config = dict(
    n_layer=12,
    d_model=224,
    n_head=7,
    n_kv_head=1,
    head_dim=64,
    d_mlp=896,
    vocab_size=5963,
    activation='gelu',
    norm='layernorm',
    norm_place='post',
    norm_eps=1e-06,
    positions='learned',
    qk_norm=False,
    attn_scale=0.125,
    bias='all',
    tie_embeddings=True,
    parallel_block=False,
    extras=['capped logits'],
    init='normal',
    init_std_qkv=0.0334,
    init_std_o=0.00682,
    init_std_up=0.0334,
    init_std_down=0.00682,
    optimizer='muon',
    lr=0.0021,
    lr_mult_down=1.5,
    beta1=0.95,
    lr_head=0.0222,
    grad_clip=2.0,
    warmup_steps=200,
    schedule='wsd',
    decay_fraction=0.834,
    decay_shape='linear',
    final_lr_fraction=0.02,
    batch_tokens=[32768, 65536, 98304],
    seq_len=1024,
    doc_mask=True,
    train_tokens=495500000,
    steps=8257,
    dataset='wikipedia_en',
)
Each number is 500 + 40 x the weight over its row's rms, rounded and kept within 0 to 999. Layers, rows and columns count from 0. Numbers have three digits each. The size before them is the row's rms in percent of the matrix's.

# layer 4 attention output (transposed), 448x224, rms 0.0338, rows 43-57,107-121,170-185,234-249,298-313,362-377,426-441, columns 0-111
085:507487479496475459530501522522503518563608510492543508487528486498510534475443523488430477469467520493483479517457458497589496543493551503443448489579541472496528598484483538459525549519491415481518513470406527456466524469473553519457484478434462520463472545466536521508550452566530513507486491565488527512473536566516546518488450539535
095:456437511477455489538493454462498414462472504461430478509486488466539532443475533516582531499519426520473548526495452502450530561515495472469450528529580493516529556536513527504572456496456461452562567473481558412513495619480601501515584531399476468480534548520484512500473551552527524523464605541525466485513523481474489463413480445519
079:469496459523498556502511536493535479532500496501518508497517444571559481436521520537509471472559513493418548518470502475597482543463407525500535481434512541425519449444499497500396424577511503472499465543461475571537547487523454532534463531480480460497548481538524551503514462515469492510460502521432481564556498499483504511501562501475
087:520503515438528518489477435533483527497510548534494505514518496449517486448531524541474498527502490492516544482486553514528481466486523446457497465409501514437493462527503523438511490556528546571506538478540519604463441529569444472444538466466570489486551462509518555476484524500595457472502456520434424517551471408529480515457608565471
089:550595488517562487505426496518540507470418501602511438579466437567402476552496585419498535510485449509459541474563398479477549474428474549518491435544513493494456459452450501493534518473471527487512566515576545534539513462472535535533554499437498475489510560513534413461496529523509561462541534433450489524499526512557449469461505515554
085:470557522485489463555471519510491433456521532440512478480525484423503541537523484548515472531479513509479589506538453522440463540552428445574438440505571497509424465469525489457505461474573474510475474560437565424510446416527550534524538551530524447532533511490460520480537473468522482531469603545507493461527569495523454472476503547452
085:493506490537498542470474469469483513542512569524459537525467512459446464530558526385588499523448552491431428485503377531483503630414477491513504517472457529510503560529498543459522506469459488469455554510487477464500455554439520474520455487556495558523493493531548536558486461507471507453465472433568527494540549524468500426559476567496
084:482613490501533513511540446491500587541535449490459505473457440494475420453526467503573474565503478532519546407505493514523554530474486502518510521429537569482530551499453475605490567590444540538530481454424531492515536539493522515479506477529559477533502458434492481509491493464489559550409450461483514519487510502490522500439482543486
088:557531588554459463552498467529406530505431510597527477507467547502484466473561501496500478497512527513501536514558541474544493499470554441526483522484510518559489453479517481444501483457484503488410509495540561454488477539487541424342560525501491510509503457438487505472517525505514452539506511448471557502474544488544474541452508512486
087:471507523501484508452539503621495564479495445555542531583483498556450455473529523508500553506524540419520432500548442477478527498509516484543495487419492444502519478539449540549532507518447518418492469494455463501518492553508503517539491547560526477483545540561521526446464519523471510559455491439459451471461505501502491471559525505471
084:504487444531432450529481534572524511476503546520508483507560490515444504549598521513478452491431524465517412546436427487479427518562561472470496525463526497501430603522469535493444486543528515448520414479454499451494523472545464506544459516482449487520479537485512530531473473459513535529560535452485465462508560486563493495535448473532
082:499559500502478514561423497501510601474512572413534543497452574451450585538479547493531565559504546488464475528495479521547545492483508447494468535529539442487523465551551483548475472536477411474514466500525477532497490528448502526447500420385481546464520484592447516552573472530475500500479491526526451469434441540443505561488451551466
084:573439559570555513520515484446574534496513445452412499520565479522490421498491508514533550514497475519515461515557530475478477538447451508581565509441498493498505519558476492498471404464499435410428506575533510495513450558449486504525523482544471462502488451542533499518534440512500485517469418474496458512472511566468510492470509552504
092:484468480507550488548493514587547566438494507458413463506536433534438591517526502520458455491519447546589441468546481414509508485552458551479470520462506515484433465457483473625486532587491534566482563476485505555492518486462462514497476436440442453583519415427546557429553528473549536454439488497505531452470517521503548516434461578484
086:507510608523486425449493587489533581514531591543525544500492540473513511531462539477463519508571519532428486496540507537506499478552500514500411457426517503494487502481473520581451524506539546476457498457552486547509429489498490492444560504465511462497458551502468551461543556533454419509529505468648511470426484507487459516456467440546
086:524470437425573529488506476495513484517499470520531488463508504490476461460533456524476525518523489452540512506458509461546519500510516418453515497435526562547462525465395497466475479513487531613439499450535474507533477508530447537488435456514513522480503495511346522633481484523483452381468598519515536517495565436444408486437536542511
097:494479471475547522471546467472443509496464490468490486505536531481488478452450458509432486555498571433464480522512414484544482500544483567467551464545484519546435493500533594495477427538538517526461454520456462490503489467499492451520485491513550467501443562508396507466522495490435536509516473505558502502463488520451515534564474512540
096:536523514507441511487541526487504459516474493542539512514503451503535483500524521432518420608480482545497516542568527610517487584555459487536450490440437549513457507527498555538507459569528481491556552494522510488500486494491480554493512569409467505493463504513464474500597513470489532516529520516527474499520540483605523449529558480521
113:503433494518528433544477497602564550519478501446459494562504533552453456617460535492594492393448492446452456505516502499509535401487536542453502459533509577516461467549397497519515481432382523441487458523501515493483548493457470538557539523542537471505466454526486481454499476503486526544514474489506533437528476486518624413490490495497
111:469540482512514438486533521457483553509492507538506508546491465437468497466487512520592499442537455430443524495479576541502570552422535584550503447529497540435519558487547475554534552428485479498518459439535488400530454542528536514472526520563513503468507494453489486388547456470480446473600506482564536445411443473534493442511461506514
109:522473520451495539474573532491485526511495482532561584472457507445456563492524494522503528419483444529430465483517547505519545456491494578454437474548531504505480526512483493445529425483563496587492381568507509449493542497413521498535547550494527494496498513464441454466475492594480509508512504478550526490565482491477494448508512508569
096:445503537507536430542508526512469502520489533517534525516563509454534514484499534552554531422521489533561473539501515550482407478527516520452518528444505471533499513512520519512564463522528510496463485492504473458501474448495401510499476509529479495451519567478459573517431554547514466441475447550523497480558495488544467433433497531439
094:450500520470609524497545515503488495470530541489478549564508519510557517422485490471473513458532523485477524553442521544442473488588476457489439492520485518579521516435501514516505441501564452496387479472530506534506426509526471516456607522510508483550479486558494455541507439509562483506560539508522459476416534444503600517483416497523
108:488484513505591533514443553474537589577507506495427487504435440470501497506474483422503559461441525511497542532465469532470434583415462519545536542455535520568573511559482450535458483494479475480523551503467562476513493529434557564529522473565546456476501531504592467513508469509461513480525524437517522468511515523449506513505523458518
092:510550505577483485532503529487497484444537497428460578487453473512492547532524549589417478458482515434451522543470528490421439479522459525537498527498477504468419439527578453510437483457523442552527471520508455502426541462531487487490449608459488470526535515501462502567514537544451510494542428477477446473522512471517450468529510510486
094:484515529559525500495442583504505445454520433499544431541432518523428468552481526558519479464498497535463432425572539491472498474494479468503604495512476494424436492553502450476463566473472468494549452522526418451521479491471514574501408534450514589500479473464435520516496504518448508562449540536491531470532431512545548539456544544553
095:490513500430523471558484500488507509553545507467461488509527536522594472442517434490460436424506509444544548488431460442534527387530564515490499482479411574460534494462473528505482545486572463502488461477532486524429537505537481479427538524502520424533468533476508554482580508522483480548535573535450539502472462452481468433519508504504
095:482555484487529429513537451470539476469459558562438527482519467490390409542468488549485455527508524516581540523460492485547503543530499473477485550535507471494478494433476479470390574501552530489553483478522500550500563488511450480444494533588469482557505503447555529453507488454451497558594510558530534572477540476482485527476547509511
101:589503507543434456473461577468464515559492450495543526522457564451530441429527524471433481526489543528503453408465490559463480458431514554398510501484511474429468499491505544512552493449473480505464451440627442552442474478547514544512518432502535492542558555489456425525503535559445503503497522578539565481499529495493509486472528535509
097:502504474506535452488537548473519545504548448429532493456528495464544572500477455537543554470441473514539523495513550411445485470538514609470517548564536529493466485554549451502490451509479428496479522566476596509530503498468572550545463488475479497475499558444519556494484443527535570477506447464550473547505507491496479489453420524520
087:563471517515442511480534536520491434528498462549477522551505535460597500480548407519466563493496480574475543453545507489502485502514449480472497424537537557462490522519489468480449387514466481485462495507507550519448525545471513493523570460580511507486518557497522436497464564523499477426449457474500497597458491517481549489504539531536
082:399536511460494516516493479499534524421626509480504511504540455458478468554449526392551407489518525499502486535546505485466486553575456519485507508469491482507505502477516442507518530439535422531453446535502531504540530532585414449501484469538535420530520488415519394498508508507529548488524501539491522452531512509502486495465503479528
082:502494497525435509487475522544503520411543469470433500530499570510429460489469588537512523559476496463446475460551532486496523531561473528475483520495547390504505488564479485475460499460516528533413461541421511481537495530453542498546554549456439503457506466422427511561501508500406514518521507526553433419552516528507546467520549495530
080:536459498551476486408537470504512461514513494533481494514457513520520454451472528455556479459483508388535465495514546533491541498458499484540546537516448403534473572574515549512388526432530445584490518437502429583508543533552514549555460510567503524501612477474539499544493523523509510525509476499517486520534508512411503488493501491458
085:508439392483517526444460525511453557457489491554530410541510500496548579446438474463470462402468556471492497466519470476590581497469526493518475454477508486499519455409503542564536478549528560560499532472498450590478476567503490551449509447475446437485492483554531483494558530517480471379550502495523505526545465469454497493513551506491
090:508575488430463517506500497494481514481442577516464456466514491494453530532518553535496489534435558542430524463538517471457485457448488518492452488486520496433511488524470480499512525554426527491579496464553484467584503527478551475497481492472548498454534470492504498526496482498473508479497525525439504488435504525462581423508523581528
085:470489475483490558409535504478465522487484501440504507523505516443444482511487479521530536518404487451454513503500553538491559490536475473553539521505495438496555614529451420519508464491535473503554404473515533500467515498463478432501482507543498444457463492495508570537483440431479541562508506430459452537553460538497427509584552590459
089:488575522479554571520486488489444558564517492510491535473504481430457509562439550644485466568561560543476514458490484496486437519476548503446423527450519446480471448528573483523538503491519506511527479501455519464530394484422511521432510504407460581549464517511575489503443463428517500458477528517522497448473463496539549443491555463525
093:483629494544557537563515467480508526571545497455468488439495468575470558501484529582569486525522471546527535551538534505429446552477493517483552571495511498517523553497547522549516496446514442586484457545523469451513398466512529478393468506484528432470443501466522451569454482509453511494504533503480496508529538510470496537487469474457
090:401517567556488508538477483628477442524514452561544523530542552532501550515519548517445471464445476522491447543511449459563518492470529516488486577515475499580444521546448534543561474555470482553488458524502441528392460542520525517472481523455482397480482493451553459524521528515493492434534519468542542434538440449493494473512505544547
082:586503489485576508472497559413494569506451500530452516584472467492524512565501492478475535453538461542533541513516490485529449496478473493520468455459541537463403486454520472484455477569528510489493495521519521524581494524472468469491531520498474533499496450526512522445548501453488499460483479441523526586530507527496521497492557536414
088:550398507489459430526497475496502473493488499536408524495485464502485440561551462500475505505509487519513521544476497472554554499575502524454501422471531471505498530544482438491368515528519513500496432505507487531520539508468451434519536502515509522591575455457471463472442478453524552503458425489518536540491476522514441459464552517540
083:492497403520527462493464523491518537505482504450449537517491493562533514484520483502455540501550467464491515516459541485557576528494469512495525506453543528492540443542542480596479532500522454559543636503539514563507503490465468460541562475545472463534561450466427456488469484515477501435471486486535434529484496515488463513435604464473
083:476466526527437511526506470519456501532472524558479524480478523478490478520560501560523511492518510432440460451499496473527467491470508496480585507459492473485473529492488514554504534514503557454498524430575441387525488512503509500523539523527533592482510440431411492480434516523437505428396505507589470399488546504510510521546567463542
082:490534473554519497476542488494506503517444462511512532448520491489501504467491476451517520520503458518514459481493482477577490521389514578482520528544480523518550552460501592575466517468523511455481576492560512488527457567489470474455508481515487505481539507447503445520550556530522538407516478486479513528490467531463579542505486515415
080:450451553482491495493522537513463522557449527505510527503482524557487549466449455474497510475527542530455521540474494448462438527541537517426470483471437503481499473484514499551487463493463608513578564495513508624562565559470552520475456447513518478548512436440499468566529512495475527436456571491510509537462481474403465480502484485522
091:532535524494489513508466526472440505536499450442554546551510438490499522472557498459569478456462456516479531500547547529515480537581375479502580503498526462468517464570528475466485505478593492507491527515491476569489535494532452579456537471457548452520568462470519486425428524520497506480468432521493445511576529515501475518471571457546
101:516562509533482456483504526470486469476468483486471489491532519559500486504496578606493456488552506428489507565564523537512431389429526503496461526471459424512503536505498500498502425546546505573486493524510454490511439475524521466475534597537483476517492517459515542576516557495483519561485481412544471532491482530507478470504459456521
104:541474569544542444531506506513477523492509530499546558534415559505482426537500524533443502485459489469473496484471473461489518443544537399565531413523490495496457466488525497475491483404546489554491465376504501537461482479547470531528547548477497507478554496600476482477491538478479434487533500482566538584482484451490532483523486476455
097:456496536521493463538482546529510509546424497445457537411470464453519480515494406508443527448537435478480497529499498516514559471467569472551571507489494492505547546517495466483498478585544464505456569564473527501485496517472514498509491511531532477478426540482530548450490504531430469500489508453464504481442534429596469612504451485473
098:453563504530497484540519578525544471454519461485595560611497504500539463505460549504510506539510528465462509550465489499517492535495472504521585494614423462540561505480544542511437475491514468562470487544550499458580569484427527469518520413436422551506516489439489463544450483512492488586483461509472504494416507556470525498496475510463
101:473509498489485544491497450456490448515453525425421509424512485515518558536477405413508497513538499473454525473427528455470500470544513496448565512559498467525529555477603504491505551465529547490455516462536472484428472502499545475551498548484452463436481560581605544476491486508425494495494499458471491595467515558469539548494458449464
109:531532521502465557465488489533519474517535555460524467494527523536452479452497501480483553494467495490517481505504462451431447475429490480495544464489511518504465506484479525525504559451476439533504436413608552512474464468567496530517484531491451524465511492581512470438517496481460461433485553514510563557516488546476543412530535407552
106:574502452530479503421519431537548468443600522478554453416480506547475512436490523524456517510558480478559530485472522532529547439514538516487550495485510512530568530513507542466446568593550490452489469471485429503510545544550536539461490488508534530479523437489581488542508543449477498491459506482464497520469507538487510580503474519513
097:503486585476523529515563489416506530550545490524495578523526481440465492510562492495462482468519463538549523476497498519542468524497485469456503444497509502481545411553503441512526532478533522425556508454523573502483527553557503526551473502498504434521478496483573468416502506458433530566506416465447526489445554416557563500465553522539
107:498458475544520498483582540498550460477518489512469440613470465490492427527445520488451545478447488472437474465479486496522520504539505471514563538476500503430506555475462481527486525499421503430456436562416471455559508522524437531553499519452543455469437572583468502531551488526536530479524427448446516516540545532542478456478470561517
111:492491466438464504592480525449538562460538560472499484408527463499491473588511450505516524531466488561511525445467514522532470443563455487448497521481471435485479499501461441471491574489480475509494527465559561584510447553498461468552450447521521511472441469491527528439518496511469523441526466556566575502489564456584512525525552488548
100:506407542455503486487507499512474508513512533429477486489472516560542508488493460455467517516575524524454553539525560565570565454486562586523499591493467513509399549547504476490442482456439495545469547427513476545447471440517485516575494431525512480519426510533508531457500538454483446469467443524575479500459451516531490492557422503515
094:540519466477471455519567578509489480509550460557478532516519420470541429435451489556554481447532435518503530517572447489495511542494479497552511541542489421554496511467516525391506424566494451518522497486469474495543505488451469505510546478503512497494476506508489446513531496445554445493505537518465464470603504547513520561551544475428
094:493570510436503468448511524404449432513495535549457450532525507471508554550493500495456433525445477518478489500525561529481475642506417504501462505534501472538514455524515506468520508523562497518552474513486516494473520585560556532450457438494468429443466538500515518508489509514503437526464490473486520502460567512460462510495470522524
101:532531488458393565543498495410528542518483495523504462554569502542443479477466417484539484527513556532499506525482536531523469523523501420556462492450522499542453487525501476498518423438552462515500457555472502484471462508482504470512471491541417575436491541517553485586511503466539533447463502479508495499509480522402497424549490540544
098:457471470566515510510490462498512534467556470468499504458523494464464504445482422540391510503524497425535449501474456452560537554450526525547564548544533550491568512473449520487529476527463541485491455506399468540537533494473488484485567522541449522499538555491522456537508483452474463524491501498580496465571476570441536555517456503508
085:533465535462475461538527457509525469497441404443522493555508588546538515463450485501460522482535490552455492450500466448522428538531511575508534513493478544507413551507490445469464519505480516550619509509528541532495458554468483484560525523533527498440487560494508496523434469506516499497525511485456520511517469555486416492463588478495
102:480469501536489509571415529564429556488526427547482444589470495518483491524498489499574472510581540527485504494545449414499477513567477458522499506486441572531459458489551443470473537513540466507510504508434503409431536526544584552466568462559497492552541468477479448479511441458514527504515531501448490511483477476496498484510470447509
095:529458463462487474509467554519460481446497497504511474646513452509517418537521481503545483504591532479462502477531546452505410495487473489545498479477514465427526445571534526458574563481448531537449461484500456477548512561525468485523572468532464563572485459503469471515470475536428526535470541548467521504475527476497479502448509538486
106:537585502476484469480526483522514463457481500469450556497501461492498550530497508466666494491449499521514508501485509513489509546504540555486514507511533471541517494514539483451528482498455455520514503497571490439533474527548453422477534491450430511461473492472587500455487461460475535500516523458440477559488446522455452505494560489537
103:494534494514564518419557431550389460487521500478550518512510506471456529522495529519475492461455480516458509507510457451457580466536506525538467516497470483522533551507484488435546544383515489517518513533460525517515465458558516489521448463438544484514498452495521538484501510433540524505535517447546474539501460541512481575524446495484
092:442445553514497503453559531478442514401540513490453456556451514467479434560505521535468525450443590514487500496525532430507553550485450518515565501564478553379477431528436551558490480492437510485492528433427573617539553476483513449537524508495522483578451477534516526510461486509501443451549484469488531496510498465490461476509486492485
094:537447463505450534508479489543516507483487438491441496568492519417544482523529523410538518474551482457514529553455494538494454518552483447526532604494436523448462498507546466512484462419443503550505494472489477557515517547447411513480461470534479465483516467549428497561521544538509475463487484518419573520445494519448484397508486510390
092:553495537463494526445504426500575483462507475500528468441512427505478514505541553491471556543461454450523467454545454442480519547406479462546566473515472445539500517445473561468481481487531462535472509475436471608423510466483619528548472598448478504507546476488514541569495569516511509461530422492514461505534506501508561453512498552525
097:481456547524542497516528495513524418539496551549506487521480433491501495539395485527526502475569472537505545482482458522458508551528527454548474452519516507471512476495431505525505444444501453559540465510493510532538501527555514508510529489461471439481526403515479500491457453496582541460524483548524471459491514551573510511558535478562
096:465540439506515505525460514510498511495492448535558506532552517527457462527491465517580524498485438507527432502538486492571482436538392490475473442453458528456457445559490534603518472557507537571421458463520541550495458474484472502510452534484470529511490458530470499468491552500495502506478444485517571475524524398550581392505470558488
097:463474429505535496528548435476499506531484507505541546457473491501496579473459479507433514477509516586439565526529431491526449576462573482504557518547502521454446506551510474460467481529475520476575472529476514548501510523504512504486526465546506465505427529491499494488509551471512413494465501565498479453516552450453472492493507468458
095:441415510436520507494538519496525493509512505457524549524469526550483528448493495494456538533484446503433506491458397483456528463577558555534524480520497506479504529542494561514511514579541537505431532501481538487389468515465520480538562543503517473555486492493536483495511511472494555514570491476470451437548533494467508518439479463544
099:442565508497490527507419533510445468581484493518523504485381469508484507515475484530504538505480512463500469425464469483473497532433492467506406531497479490429491496501502551495515552451500503454500477577470490461517449493491545572513494502555561525544562497503541423463489509510427582471477513508508443544479496455607538522425489484542
098:501569490489515544566512449451472481458480477563438486421534485471526550567498503506483559509462458453473544439518522546526532546545538566512461560525482471498526480485573463529563484489497439480473490484516598519524441539524397491484421533438458524495464484448542549447493494533526529536535443455512506451528562545516449525552453474505
103:569462513536536524515442498562517498440526485479489534451490554533494514467452569520460545569512454564531461462539517446549467486538500517540586544549453526458511510544527484477527560486496502572494556523479517469430449545491443523473511484436529462508549489474470480514387517555532509460531522505480466488572569545537469459494509520493
098:540536485546492518469491525569462535512570508576496530478509535557479573495437523561510506498499485552585497459557532482434465519514476545476518552505532541439508447542579475447564461440501515609464518466529483504560521473562440515489518462526488454499541400384490462471500534535465497547464535508437476425466533542435507457481508445590
122:447595584518514488527512518486535497503520571511480512516497444581402522488545507437477523483492538435477527515533554473511500469455558463537545542471469411476537483469479550497555517457504507536491531553504502421558516512512473503457487524441460517496477517488521541554528453494542480523533485493495479402576556426493432468533518542532
120:493502532480505433445553478506493482505489560532541465458472515460476506461543528514475474493508485549515509508508601524523524482487500496549497462498487470450512498486471511398551530487566501486553539481598499541520494544553513523465429495529515511493486490566425490443434496512466475488434524502486494476506500445493498503520556538473
123:485550507487485498501501451558464515513478454559505484444470484509549548492595503514513537479516547515493437568443475554491552474458506454531463478472455541449443457483558489489531536475552545441568523492423466496405504409450485561455439506484587523521475490554508516530448510461527432506539515466493543509532477520536488483558501470526
118:490543492496534494413445580467534534543524475487535530474531537459475467513532497538423545462548502563526571507519511474478478453500489437474442518524529599504492447540464432495426493505469500489547450510498518473467434484467503501459518494529545446525464522517448469521528470540556488546492514486493511502474495512504456488479469503543
116:520515585524517518477521517460512447440465523429451501400431508504467524495475541468545518553512527521480536514477508496518447507515483488511530551507484514523396482536529488560397498566445479516515477428496441524497445482427561463531513577467466529495581490391501426566553508459517509416447518502559479486498522516437476509519461524539
116:529497502428509537533465472510464530504514406538506458467477518495609495465556436456553561505514532524540545498510457585485479480523538472462516462474497580503527502448582540488463489484560550528468396554446452557472531402538510482483423503430488507462528552528531465499571566490509517505542502553476549518473531517459459497483536477495
115:501563519520522413551528474501527498526529498532510438521491530554517421498505550441460489538500517580554498437502492474555461519498512497511548481480486584514442488510520498495455518544498555508422454489496443507553519550552454549511540510406473506558437561496582495548486536532447471494538448408572455499463500435505548531489479448554
121:540472436446507473551497561534505484503458479469460489526493546551483525508438408587462533487525496455533467522381602510492489465551552512482520477551505431486485474491489439478572617492489580503599463567553472421481521499506455461552463416473522459504433512499456488500519475525557486546568475495461431512434516479519484491557424537499
131:451451443513523497460520516487538507427454391473491504562495493404494462527564511507505521482443497483497420496517557446542553508523450489555501494488486552463547472521449436458521548516459528417508509474475503434493526455471499522549526489493541504523537512573534483434501505523496458527464464515465488593551536537438470406560558503512
121:544502507469497485518553493459549522532526518540473431498524448565444478503477539446602499522456510524466464486492521482525503529506464598418494471556471495458441528465497502482474517492471413552445493525500467480524572468470522499567479496490475544547583495452499522494495451471569510575491484524432457471518510528458509453489489505559
108:526488517571495512504449470517479570500491509510511484547562557515510487466444486546549485507517531508483534437492477567475522499541469507496586455539464521465479461553492451508481523458469498478467528543501557480481553475530429560517509495473464470515514508515496527523429445492543485505551516527503503448432490509535515550530414455477
115:522507529565459522522548419481482495498516476442570554447575498591485428527475586521486512523421493533467542467513485575484512528532482518520510538480498451569505475513411520539493465494519398497473582519492475504500483570505488454463533507525472507503484530516516577453568525504449477363415494534445536471500491430462430499506498453498
119:556410449525493459458520497500541516479525494558417460579512474466466519526489439496498513574446543535554496508529509473422425580540456523480498509500511479485533550489465447451526463440532542469611570546467567561505544475488531465480506480504486494477531458452531439564478481485580507519505495502471545521504469524416493444482486465482
115:500566533460530461475492471547511593555534530463529490490476477560504482487512543473564506502475460516506500476523442515482477511564565495557467470480498468506523554477534453455497461527502496596487454452534509488509562534510479503518456511474491461503484526528545556454514482499536549483483487589474530487506508524555417456451516561467
117:436428547526543489449505510493492464531497481512507469495511480448501467472566489452474484416524540465490562431528533498416466553509490468580436495441480537505578554480574498434495474486503419540481485521485510516560509408539525562433532534496503495514452453542566489496559434466473496507584515462506514568498513496488480494519481488558
121:541486405518509540500550498598572510552525465574451531497475482551557455478537432532547503501432467561475476489510479516502483497518465530453529481509536539523481605465470500485531573570554571469517463437471518455455538503484547468528472459487530509406473531524501529501561528472521451491541510561403460507499454507589556533524548443376
107:442590502461541516495469546489512555535533579536559496402506487465455500568452604442573546563490569487479526521479467530475529501486495503531438490521514497494484477523502538570508510501476513488481501464465483491528498505518508464511462580453482588595441465512498449437582544457466490568487523440578505469449510489455531494514468484487
112:462516492553544444502489509450594573506482512553519579522507469475497571470461469432566535495441492515549447522502501446504507511464512482558506475522506467489533481562442532566492450481474611398438471515465512477521507484416505536488530552433544492483471502508535532485469473486494436552580486531557506552490531447502466469476474532488
107:524523454525484503539476505511532548544510516478550418427530426447564513473494432470535487460521515565514439508529513601548508541472522479419563520518438523556468501500466450565501594550511491458495524502538470560496522473485504461534467490494475512454535484520511509513519429442484535513548518428399452496526448531508438551561501521422
102:471497516543512535559456443482488529497527566487550454548483531425446540468521519484477430503520499435462480479530523428526550518529475581548548452501492536534469519482492485457552540520602504423463485476506518436462539480517564510506496521552523484546480506472453425505515506523539519522485451516482470468450530446449468457414448534562
123:499457518512443528513425542442488511507484507541446532492523441516437420528551428487519497516540529565564443507480498475470439497556452559524480502515505460442525507489489549436548525512567501471521498462543494448506457492528547521506450484526519527497456569554562468466506490510453541459507481497525545557490554516486433559518449380535
117:600550520518494537534483497563506452579504487492541548488488564523549565423486516516478499503469471494457435555563459563578446528490544466482480478475562481524516451545489467460520458483557478542516530502416515453460486522565427516519520476591450483492482452529451538532528527548566518543540463508502457443555484517504546490477538560475
102:509544508524480577516508483478550472529471513549548523420502445490566489458496495514549463458518497501514546482550476585538561475447514466457502509455500440517586548537468504552471413550443480439544562468525524478447493564513551470507536505530467525483551464468562530477536563486490545511405489512483512472462500476497504486492454518495
103:490423550501445460513434555459560596512513500447471485525543437536531562496537502499503480487411502528474472519498434477490475447535463543558442570568535502523562558476436478459448503437435472457513453507515497490497553532450478511470468492503512473506472501425543549463556437530512449543510509546475560509508545494495503534514489443589
103:529537497536429541475480566534509469431499485516444534464566480506533515438478543456554472443413483525488398527547480456521475502396536523435476510548541464551490460459544542461510456467497523467519522604560487464471544486451520452481501525517509530511508523487448558469550470514469488499517517489485484504425459528484453570522487509516
114:480471474453510491489523508481548472429490461445576584461491455486490566462468508479536485517592552506513514378511526483448474496497572456573523440526490404437516488474536482434496517494581508488562554545549437589523524483492483479436493548551521511522485473506501514525480463496518504509542519492497454497445485563480508548523574493524
107:511520493504543521509535532436525460525458521428479449519485471479482533397500527526521469460475453479441472492491527543496624473475519510482477413526594506506581474485502587463494433458534470562528495491443502494437485456466574497484487530485534579534489467513440509497522455462517508530544441484447435544453455551491471509497471481544
101:504529506508499459419452501418510517497501493490462491512484518423492462448458446534529433464578536447534519455513475511512471468461512452440478558607499537480518461448488499497545495519508471443456557503567489541570511522481471544437543501570542510459521498536511524517522459549517459528533470516512465557576560522442426536513481530468
109:518478523556607510471546535512523533463505505519509446571469463436512498460483529392460448487476459519538492507530583518482434500540479505468588460489461494511517535519455519404570484495494551460418497463476506471474492526542534480501500499518574564477398521502514471445483478552508470498524430532431476548578570422519449461510498525455
099:495517529476427538489463509590452494504510473417574536538439459491584596484474552472509478498487552529555509466512511546447481413432466468473485542498543543489471501513494496456464535518464500535510481525430472530549526501478544515527524439480563548521506606465507459587480504527475529493516492466477519523527404428522613458521417537502
097:517430513520504540504551494520450475507563492519505492541459465449486468476546537523550532517511552420490471536484437567445465486408549453480446540503556499555522459478420553454539489508436466455499492512532530470484503538480482486482545530515446505499524410556637475485541483536412432494438460547583483525517506405596505561467445506492
105:493507416465571480513479452533537461502572467430546470509463484463523489542476535531560485480476447460455517492543531489584568494445551479554510391425548398532523487485439523528517535427515439496453488593506472455486552501488484503537505481500461516507505420499384498464519506497545547490434494492553476475595521454563427496479549502500
# layer 4 attention value, 64x224, rms 0.0535, rows 43-57, columns 0-111
098:527447521557524537493535465500491464512451534480512457465458522552469468501585441545503479478459565524512514451486491556528606532487548470479576528504470461461544462472469560515553485544558514446535510530495546515485484468461490534516490517508509536469511481549470478440525547506525445489465419417531511474442520525512569499609468534543
104:540570531514498549584466541482507516607482505421474568473467565546545541526538500513459582497502498496566541543517492579480546502464500451499449540470519503450475518505470495537489534479508459397575529479576453495513517517439445479474519506516475536538449489503566507552548480517602403489448490431455570508477502540502497472542467489484
101:428481554533524463532471494487494548465494474497508493451529573501470471503521498505515526502515428512546480440543441434511483473540498487395458475472482460466458554498546501487462564504458542507513425459496476463502446530459549444502521482554564571441529483509436495459499495524509514532432459563492548469475459529548474476590504429514
105:523512441414544532493430578419572511491442505570496470481485579513531590520533480506486520583558460575501440477454590502478464472508505472421457543457472521462532513488495549494490439559476450485476454491471556423450468466514470480481522509513482578534435568466498500469471499545438495436562554542502495405471463430472447530473485547522
098:522534488509586541490539529463452574471501444532498561475557487464504544520525449455538540528509426537578505500498492526532460522503513466461453524537544552499503458441519442453488464545541556566487564562444443535440440464462455544452435467479429470483483568504446462537509548498548547501398457514533500441521534537471533537525533417390
103:510526522520535421602477456457582541538471501575518451477546493510564500486562509573480509498524507493538500449499540521553482552522530496491447511536497512483472457520512469482537536592530515465411633506524481495489523486483529476517515503506566523518554526515487480481503470445538507538532511511486437501522499500532433580457448393561
096:436438492534429440531548570559469419499493496481485492548389559500530539527537429452551474507494482586500561497437463464485493442510565526554490487545567519528505450499556409458477562506479400473512554551522464476488528556512464487485496472515523509489483545481503460376580458527476527583540510470519490552509538457492486505488470549461
101:524515443517446458511536507525499501446447505477498478502480530519566468506481518464450501499427565469467461500530518473484523419484534531563563529459466527465513449452499552452524497496403483464454585520449475436508520492419441471487428487498524523479523543511492456508566555574466425521520510558520547535512528550463534550561509572495
107:516511490418515509510493535503432449463518538474487445489506524500483475478469531464568442500524571526441553501540526571459519518503505533475508434575487544517490543435526520427482522468541472493490527524509488447468551476513489414486521455504505511571496530425505467535499476464466510514518521538447434540439503529445512589492496471471
096:482522559463436535444474459633500510502512480490519472523509606455487489486487514475563524549516530486568450549543524509460495493553507481534590504462508546570565463460423537512451462465469534460453528486474453499502451550483514455426573522516539486529506473461550513467472484623526530478475523527496497473544442499544484509479467494488
096:512523476464559544510514491522519534539491426484562481475501507419520533527509517505432473466490430511567483466459568489481471577481443493563493493506507448516464481515441462469448446515498513474493514473466501473477483567520513529473529513477454507535500520550501531422542507491497384445501537492561476546500499512491538487524479495466
099:590487487536425532432575471512540517487452538509490509496560541463418528577554529562499501508453586519473464494536543521489441493485482508486476447530492512494496454513447437445488422491478584518487443516528524480551505559494452557490496502510419537561527488456490535502486462509576455552552441491462570511475522517489490521495485519487
097:440450542506494500496501541479537544488434486384582493554462488510459500454519475499536528503489461545493449512514508480474510480554510458521564430478503517491507480540505486491511419448481480603496542573428462506490541499513581513558512496566498513515575497568524436557488545425518524506529481487463504484510442465476530506408528474511
102:419469517448551521442488451501508530537495532494587435548549501452546524530555505465553493451462510537571566503490470409489518531476483517533498509504460471553566486488484504379477482511470480476474445557464498543545566434569455483511441557468529509477505503530466499530513521448582425474562554452488546430499480484515578527527459435515
099:565494525550396535577476515499569420471433446497512485569456449484486492494521528490538450548490555481458503549543520544518537496525485457476466432465446487475509517513487487509452500579486480471598471489515432454432447527480435464500488537497537526557498535591553547505498463500572491490543490478466407478533501444560551574515501464386